Weights of a small GPT-style language model, trained from scratch on English Wikipedia: rotary positions.
Each number is 50 + 15 x the weight over the matrix's rms, rounded and kept within 0 to 99. Layers, rows and columns count from 0.

# up: layer 7 MLP up, 512x128, rms 0.227, rows 26-50, columns 0-63
# down: layer 7 MLP down (transposed), 512x128, rms 0.228, rows 26-49, columns 0-63
up26:57 59 42 62 63 39 58 44 52 72 54 44 76 58 61 42 48 52 44 50 40 16 52 58 57 46 34 40 21 16 63 82 29 41 59 46 43 60 53 61 53 54 48 37 63 47 62 71 48 31 21 63 37 59 46 51 57 31 63 42 31 45 50 30
down26:55 45 57 33 52 49 52 45 36 36 39 59 34 64 42 64 47 24 41 58 73 50 41 49 56 59 65 46 66 59 20 28 76 49 49 40 42 57 77 30 53 71 53 37 34 74 48 51 32 52 60 53 66 59 38 45 43 50 65 19 61 73 43 35
up27:55 61 48 50 61 28 58 49 30 24 40 32 31 70 26 36 45 46 69 45 17 51 73 51 44 53 16 48 68 60 40 44 27 40 46 48 19 50 64 79 26 61 25 45 46 87 43 65 48 57 55 53 65 43 37 54 60 43 36 45 45 47 59 29
down27:31 43 46 59 28 39 60 43 57 37 38 50 69 76 43 69 25 53 56 21 29 65 42 36 40 37 47 70 47 48 41 71 58 45 28 15 31 54 59 65 60 39 56 46 49 45 58 34 32 44 26 19 27 68 54 54 67 68 44 48 63 32 67 53
up28:54 49 14 43 56 43 30 38 51 30 66 58 71 51 38 69 70 46 37 34 23 44 70 63 41 60 49 83 72 50 49 51 70 44 46 62 58 54 41 17 40 35 60 43 53 49 47 41 55 59 60 48 57 45 54 45 57 65 71 28 32 28 46 39
down28:55 63 06 60 62 36 37 80 68 21 40 51 30 19 54 79 59 60 70 65 25 25 27 24 35 42 54 41 49 56 45 45 49 61 70 62 52 59 40 24 55 50 28 77 55 82 51 29 55 79 49 35 56 50 49 51 57 36 66 29 31 54 48 53
up29:37 67 30 66 42 43 70 65 67 61 55 51 63 50 49 34 45 50 44 42 65 37 48 51 59 21 61 67 44 52 40 51 43 46 59 67 49 74 53 56 62 42 67 58 37 47 64 42 83 62 48 53 33 46 50 54 55 43 30 58 62 53 42 33
down29:61 37 62 48 54 71 36 36 35 67 22 45 56 49 56 35 67 47 61 55 53 58 30 48 63 79 57 52 63 57 62 53 56 66 53 26 63 43 64 35 57 55 46 39 60 41 57 19 36 49 62 59 60 63 44 49 42 29 65 53 43 24 48 49
up30:74 46 32 34 59 54 57 36 71 43 29 62 54 57 66 53 46 46 39 61 43 85 44 71 64 70 69 31 51 77 25 24 51 48 58 41 42 39 44 50 58 26 15 61 74 34 53 65 47 36 41 46 46 79 60 29 48 46 50 49 35 37 24 48
down30:90 45 38 32 61 32 84 49 61 44 48 71 15 62 26 52 23 48 61 50 36 99 64 30 61 20 53 48 46 82 52 29 53 57 69 30 50 41 31 40 61 33 46 34 60 19 34 41 26 79 49 60 45 74 57 24 40 48 59 42 56 40 31 44
up31:64 72 42 51 58 71 45 89 51 47 31 45 51 42 28 33 42 50 62 54 34 71 56 41 32 38 26 45 51 85 37 33 30 42 55 73 71 51 99 52 53 50 55 56 82 19 38 43 53 30 52 28 39 38 39 73 54 53 34 46 66 46 61 38
down31:48 83 21 69 56 44 53 74 54 65 45 47 57 36 37 25 53 46 75 52 42 48 61 18 33 60 29 40 52 52 38 61 42 55 42 63 50 45 46 46 58 64 56 69 58 71 42 52 62 54 49 50 66 71 59 20 37 80 63 51 51 26 77 44
up32:61 37 33 48 53 38 42 44 68 40 78 31 51 59 48 52 72 70 41 54 37 32 40 44 47 68 49 70 54 80 17 32 52 75 40 65 52 50 53 71 22 36 51 37 35 44 21 43 57 44 29 43 22 39 81 47 56 47 32 47 42 75 49 45
down32:52 59 58 64 50 56 28 56 47 54 64 45 80 61 70 45 38 48 42 52 31 20 53 47 54 40 62 41 52 49 58 47 57 70 57 40 32 70 42 28 75 64 63 71 47 50 54 39 71 46 44 52 60 46 53 61 52 62 57 43 37 30 43 48
up33:44 59 56 53 34 56 33 65 59 60 41 26 71 35 46 64 37 62 60 71 36 65 56 42 73 92 30 35 65 42 27 49 27 55 25 33 63 74 60 72 80 69 69 61 43 47 47 22 57 55 39 82 67 26 41 43 77 38 58 32 61 28 56 32
down33:32 53 64 33 35 50 26 65 36 28 48 67 66 58 39 90 59 46 56 20 87 65 72 20 40 82 45 40 61 43 64 35 43 47 70 62 48 58 33 42 48 61 50 67 32 55 43 41 41 41 73 40 72 55 59 35 22 29 56 48 59 42 74 58
up34:49 16 45 41 55 36 30 37 38 64 84 62 72 78 31 46 50 34 73 70 21 49 56 47 21 47 75 43 51 44 55 53 49 69 30 34 71 46 61 25 77 28 37 44 69 45 62 47 40 80 30 33 75 40 65 52 63 52 20 67 53 27 40 60
down34:35 58 42 46 46 18 62 41 89 27 58 68 41 38 62 42 38 53 66 45 28 61 45 50 39 48 42 50 58 60 89 56 57 42 49 54 56 65 76 64 63 41 43 46 34 62 31 56 58 40 36 46 47 31 51 36 62 53 58 58 37 45 41 40
up35:37 55 59 47 55 59 65 35 84 62 52 55 51 52 49 52 70 69 44 30 51 49 45 80 56 61 51 32 34 88 23 57 52 33 28 71 66 57 11 64 39 60 37 44 68 50 61 41 38 41 25 56 55 57 47 41 60 26 50 48 26 45 37 57
down35:57 48 57 54 34 63 35 51 62 48 50 62 48 67 68 49 89 35 38 59 06 16 26 64 41 74 48 33 70 63 71 38 46 52 49 55 58 66 77 04 80 51 28 75 62 57 30 75 53 72 63 37 52 55 45 35 30 42 59 75 66 48 68 62
up36:35 64 46 43 88 36 47 66 72 56 25 51 49 57 63 42 43 36 55 61 53 52 52 55 38 64 55 33 50 33 00 75 64 40 44 21 56 42 37 82 68 34 34 67 76 50 46 57 79 37 64 72 68 45 54 47 49 55 53 49 42 79 56 29
down36:39 75 64 58 72 53 53 36 40 56 23 61 42 39 50 68 70 52 43 34 35 16 63 32 41 40 20 51 70 35 67 43 61 70 35 52 48 51 59 60 66 43 60 44 66 56 27 63 56 42 44 45 45 55 46 44 40 32 50 58 31 61 69 51
up37:58 73 84 57 41 49 43 68 78 52 41 44 67 41 38 43 37 50 28 41 63 54 59 89 24 66 49 40 65 37 37 20 49 51 52 72 52 36 56 67 66 24 54 62 34 22 61 45 54 74 38 42 70 87 49 25 34 65 48 22 55 53 51 52
down37:48 58 67 63 37 25 12 43 00 38 39 58 71 48 31 20 39 27 16 38 39 31 50 69 57 85 55 68 65 44 33 45 47 52 28 78 31 42 32 63 44 91 19 29 81 56 68 41 51 77 44 64 34 75 51 39 28 80 64 53 63 49 79 76
up38:27 43 46 37 80 72 60 36 64 36 73 37 67 27 43 39 59 27 73 45 36 65 38 30 57 19 59 54 24 49 62 68 46 30 66 32 73 47 36 61 71 38 27 39 43 49 22 44 30 42 37 32 43 34 28 36 55 54 47 47 46 33 41 56
down38:80 70 64 46 41 58 62 33 37 36 30 53 65 37 57 36 47 34 64 39 35 70 38 47 33 36 43 42 84 60 28 10 36 34 27 45 28 42 54 31 54 44 47 40 73 42 90 41 50 53 67 60 55 69 42 40 35 64 60 33 52 26 41 55
up39:80 26 32 74 40 45 49 58 75 45 27 62 51 58 33 48 72 39 59 72 46 84 41 47 38 31 47 26 81 53 80 09 42 47 53 33 51 59 77 18 55 63 35 29 66 46 48 56 53 53 81 68 37 76 53 46 75 62 39 51 43 58 25 58
down39:65 43 27 65 67 54 25 52 32 63 34 52 51 44 31 34 72 45 36 48 59 80 32 33 64 63 67 42 70 57 57 52 58 68 36 38 62 45 52 64 49 46 46 38 60 17 29 53 64 70 71 47 55 68 63 67 55 46 67 52 53 52 48 73
up40:58 47 55 31 82 71 54 59 56 40 43 41 56 62 43 62 56 70 44 82 38 36 48 70 62 39 42 46 49 40 25 77 63 38 56 44 49 58 53 26 37 46 49 23 25 63 60 52 50 47 30 60 56 57 36 78 73 45 42 28 53 54 56 51
down40:44 76 50 60 43 55 60 40 42 74 57 66 36 30 45 69 43 53 67 48 56 67 64 46 43 45 43 46 60 55 59 38 61 54 43 44 48 38 60 45 66 20 54 71 48 39 81 63 33 61 54 50 44 57 74 04 57 59 47 31 49 44 60 25
up41:78 60 54 34 42 48 43 68 47 37 42 41 53 59 61 63 58 74 51 44 54 60 58 62 40 36 34 26 74 32 55 09 62 71 48 36 42 71 60 31 58 17 41 51 30 32 52 57 51 25 17 66 48 40 47 43 57 38 54 42 31 37 42 72
down41:50 28 77 73 68 50 59 61 72 57 67 69 41 55 59 56 17 17 50 58 76 55 70 36 48 76 49 78 56 30 33 56 47 78 29 21 38 26 30 59 29 38 62 37 56 59 63 74 27 32 40 77 48 66 41 31 65 53 41 53 55 68 66 04
up42:65 81 30 43 31 40 80 37 54 59 42 35 46 39 40 27 42 21 32 67 53 83 38 53 32 32 52 45 57 59 66 34 45 61 80 61 43 40 51 32 56 63 25 57 46 45 56 53 46 27 39 49 58 55 57 29 92 58 44 32 34 28 66 68
down42:40 37 61 44 55 57 90 65 58 35 39 46 28 45 42 29 82 47 32 70 40 53 60 52 43 77 07 43 66 71 54 41 29 56 48 63 54 55 57 47 49 73 76 37 37 42 28 48 77 40 31 39 63 44 29 37 44 59 44 50 85 26 34 56
up43:71 48 58 47 57 19 68 35 89 56 44 55 47 78 52 58 10 52 30 71 24 55 44 48 43 35 32 61 49 37 51 36 38 45 50 38 25 86 61 77 28 65 59 78 52 48 40 52 46 51 36 81 70 39 63 50 47 71 49 74 53 38 54 68
down43:62 43 75 75 50 34 49 48 57 57 35 82 60 82 68 83 26 51 40 62 41 50 90 75 55 64 80 40 22 77 83 53 43 94 80 06 38 64 89 61 52 27 41 34 58 25 84 57 34 49 49 62 47 42 79 33 42 82 49 44 58 50 27 89
up44:67 35 50 61 46 59 49 60 36 28 53 39 55 75 38 74 40 65 70 41 66 72 47 65 64 48 45 69 45 51 61 49 33 52 49 54 64 33 70 21 66 51 57 65 63 56 60 50 60 28 69 53 88 28 63 22 53 53 26 45 50 22 47 85
down44:64 30 44 45 57 36 54 70 51 41 53 48 40 30 62 49 50 58 51 44 44 51 42 75 60 63 52 63 51 17 14 47 48 52 54 70 67 38 46 32 53 66 51 49 46 61 59 33 37 57 25 24 35 59 43 51 37 35 54 38 52 38 54 40
up45:51 45 49 45 42 42 88 49 20 39 34 69 74 28 33 08 62 30 54 41 27 35 65 49 31 44 40 47 45 64 50 38 41 76 41 48 46 71 50 41 37 42 42 69 60 27 53 61 48 25 85 53 57 57 63 42 31 33 58 44 50 34 43 52
down45:56 58 55 57 52 63 78 28 58 57 72 41 60 59 36 53 76 38 11 44 44 45 22 78 25 29 70 58 31 54 65 45 46 56 33 34 29 55 58 63 41 48 49 41 54 57 33 44 47 35 89 56 66 54 42 51 41 37 37 76 74 43 42 71
up46:37 37 56 38 65 61 30 38 22 46 34 22 61 49 57 48 44 41 48 59 46 38 50 63 58 15 25 47 52 56 67 52 22 47 16 62 46 49 65 52 37 35 40 68 61 23 44 49 61 64 65 20 54 33 58 59 77 35 88 57 39 49 58 56
down46:59 73 57 66 57 06 10 49 43 54 53 57 66 49 43 26 42 41 60 73 71 67 44 46 65 45 39 68 42 84 55 75 53 31 66 54 66 35 66 63 52 55 43 43 36 65 40 19 35 48 49 52 45 45 52 75 53 67 44 44 29 50 28 49
up47:47 34 43 28 42 52 34 49 61 53 57 54 63 70 50 50 68 28 36 76 34 45 28 54 69 51 56 43 55 32 57 23 61 43 40 66 68 64 49 64 35 53 38 40 40 47 17 33 27 45 58 51 48 39 59 22 18 43 31 65 73 44 57 44
down47:30 42 60 43 70 82 46 60 64 55 66 32 46 13 79 62 54 52 45 23 81 73 85 48 61 30 45 69 82 60 90 74 52 72 52 27 92 34 51 61 62 37 97 29 24 63 99 81 58 65 31 37 54 58 24 26 39 60 73 35 45 52 79 52
up48:30 21 32 43 37 49 53 33 59 41 59 47 43 60 51 75 18 55 14 76 23 67 49 74 44 56 68 71 45 28 82 34 36 37 41 58 66 45 36 58 52 19 32 48 69 74 56 54 49 17 57 63 73 79 52 53 28 68 69 32 83 54 26 60
down48:59 48 55 37 15 45 39 37 19 13 52 44 32 32 51 49 50 34 49 43 66 35 41 64 72 38 24 53 59 20 41 63 51 36 44 49 80 56 30 42 53 79 80 35 41 73 63 46 72 47 63 65 54 31 45 20 41 50 42 56 58 47 37 53
up49:70 40 72 52 54 32 59 48 45 67 60 31 33 65 33 60 69 69 44 41 23 63 34 53 63 78 68 17 21 66 43 41 53 75 72 48 70 50 36 56 30 64 32 76 45 28 45 59 60 30 36 33 70 70 75 40 41 73 92 45 51 53 61 36
down49:41 68 38 90 33 55 58 48 29 73 40 53 45 49 45 35 49 35 45 53 56 32 82 56 53 61 37 61 76 29 50 46 45 44 54 48 47 50 46 65 52 26 69 58 30 54 55 46 26 70 58 66 71 21 43 57 59 45 43 45 72 20 44 49
up50:52 66 44 60 61 45 53 48 45 59 36 33 46 54 29 21 37 47 64 59 40 41 41 43 60 60 48 44 51 68 58 66 32 73 39 67 50 48 59 48 55 36 49 42 74 49 40 62 46 50 43 38 34 36 70 56 36 55 63 58 47 55 50 34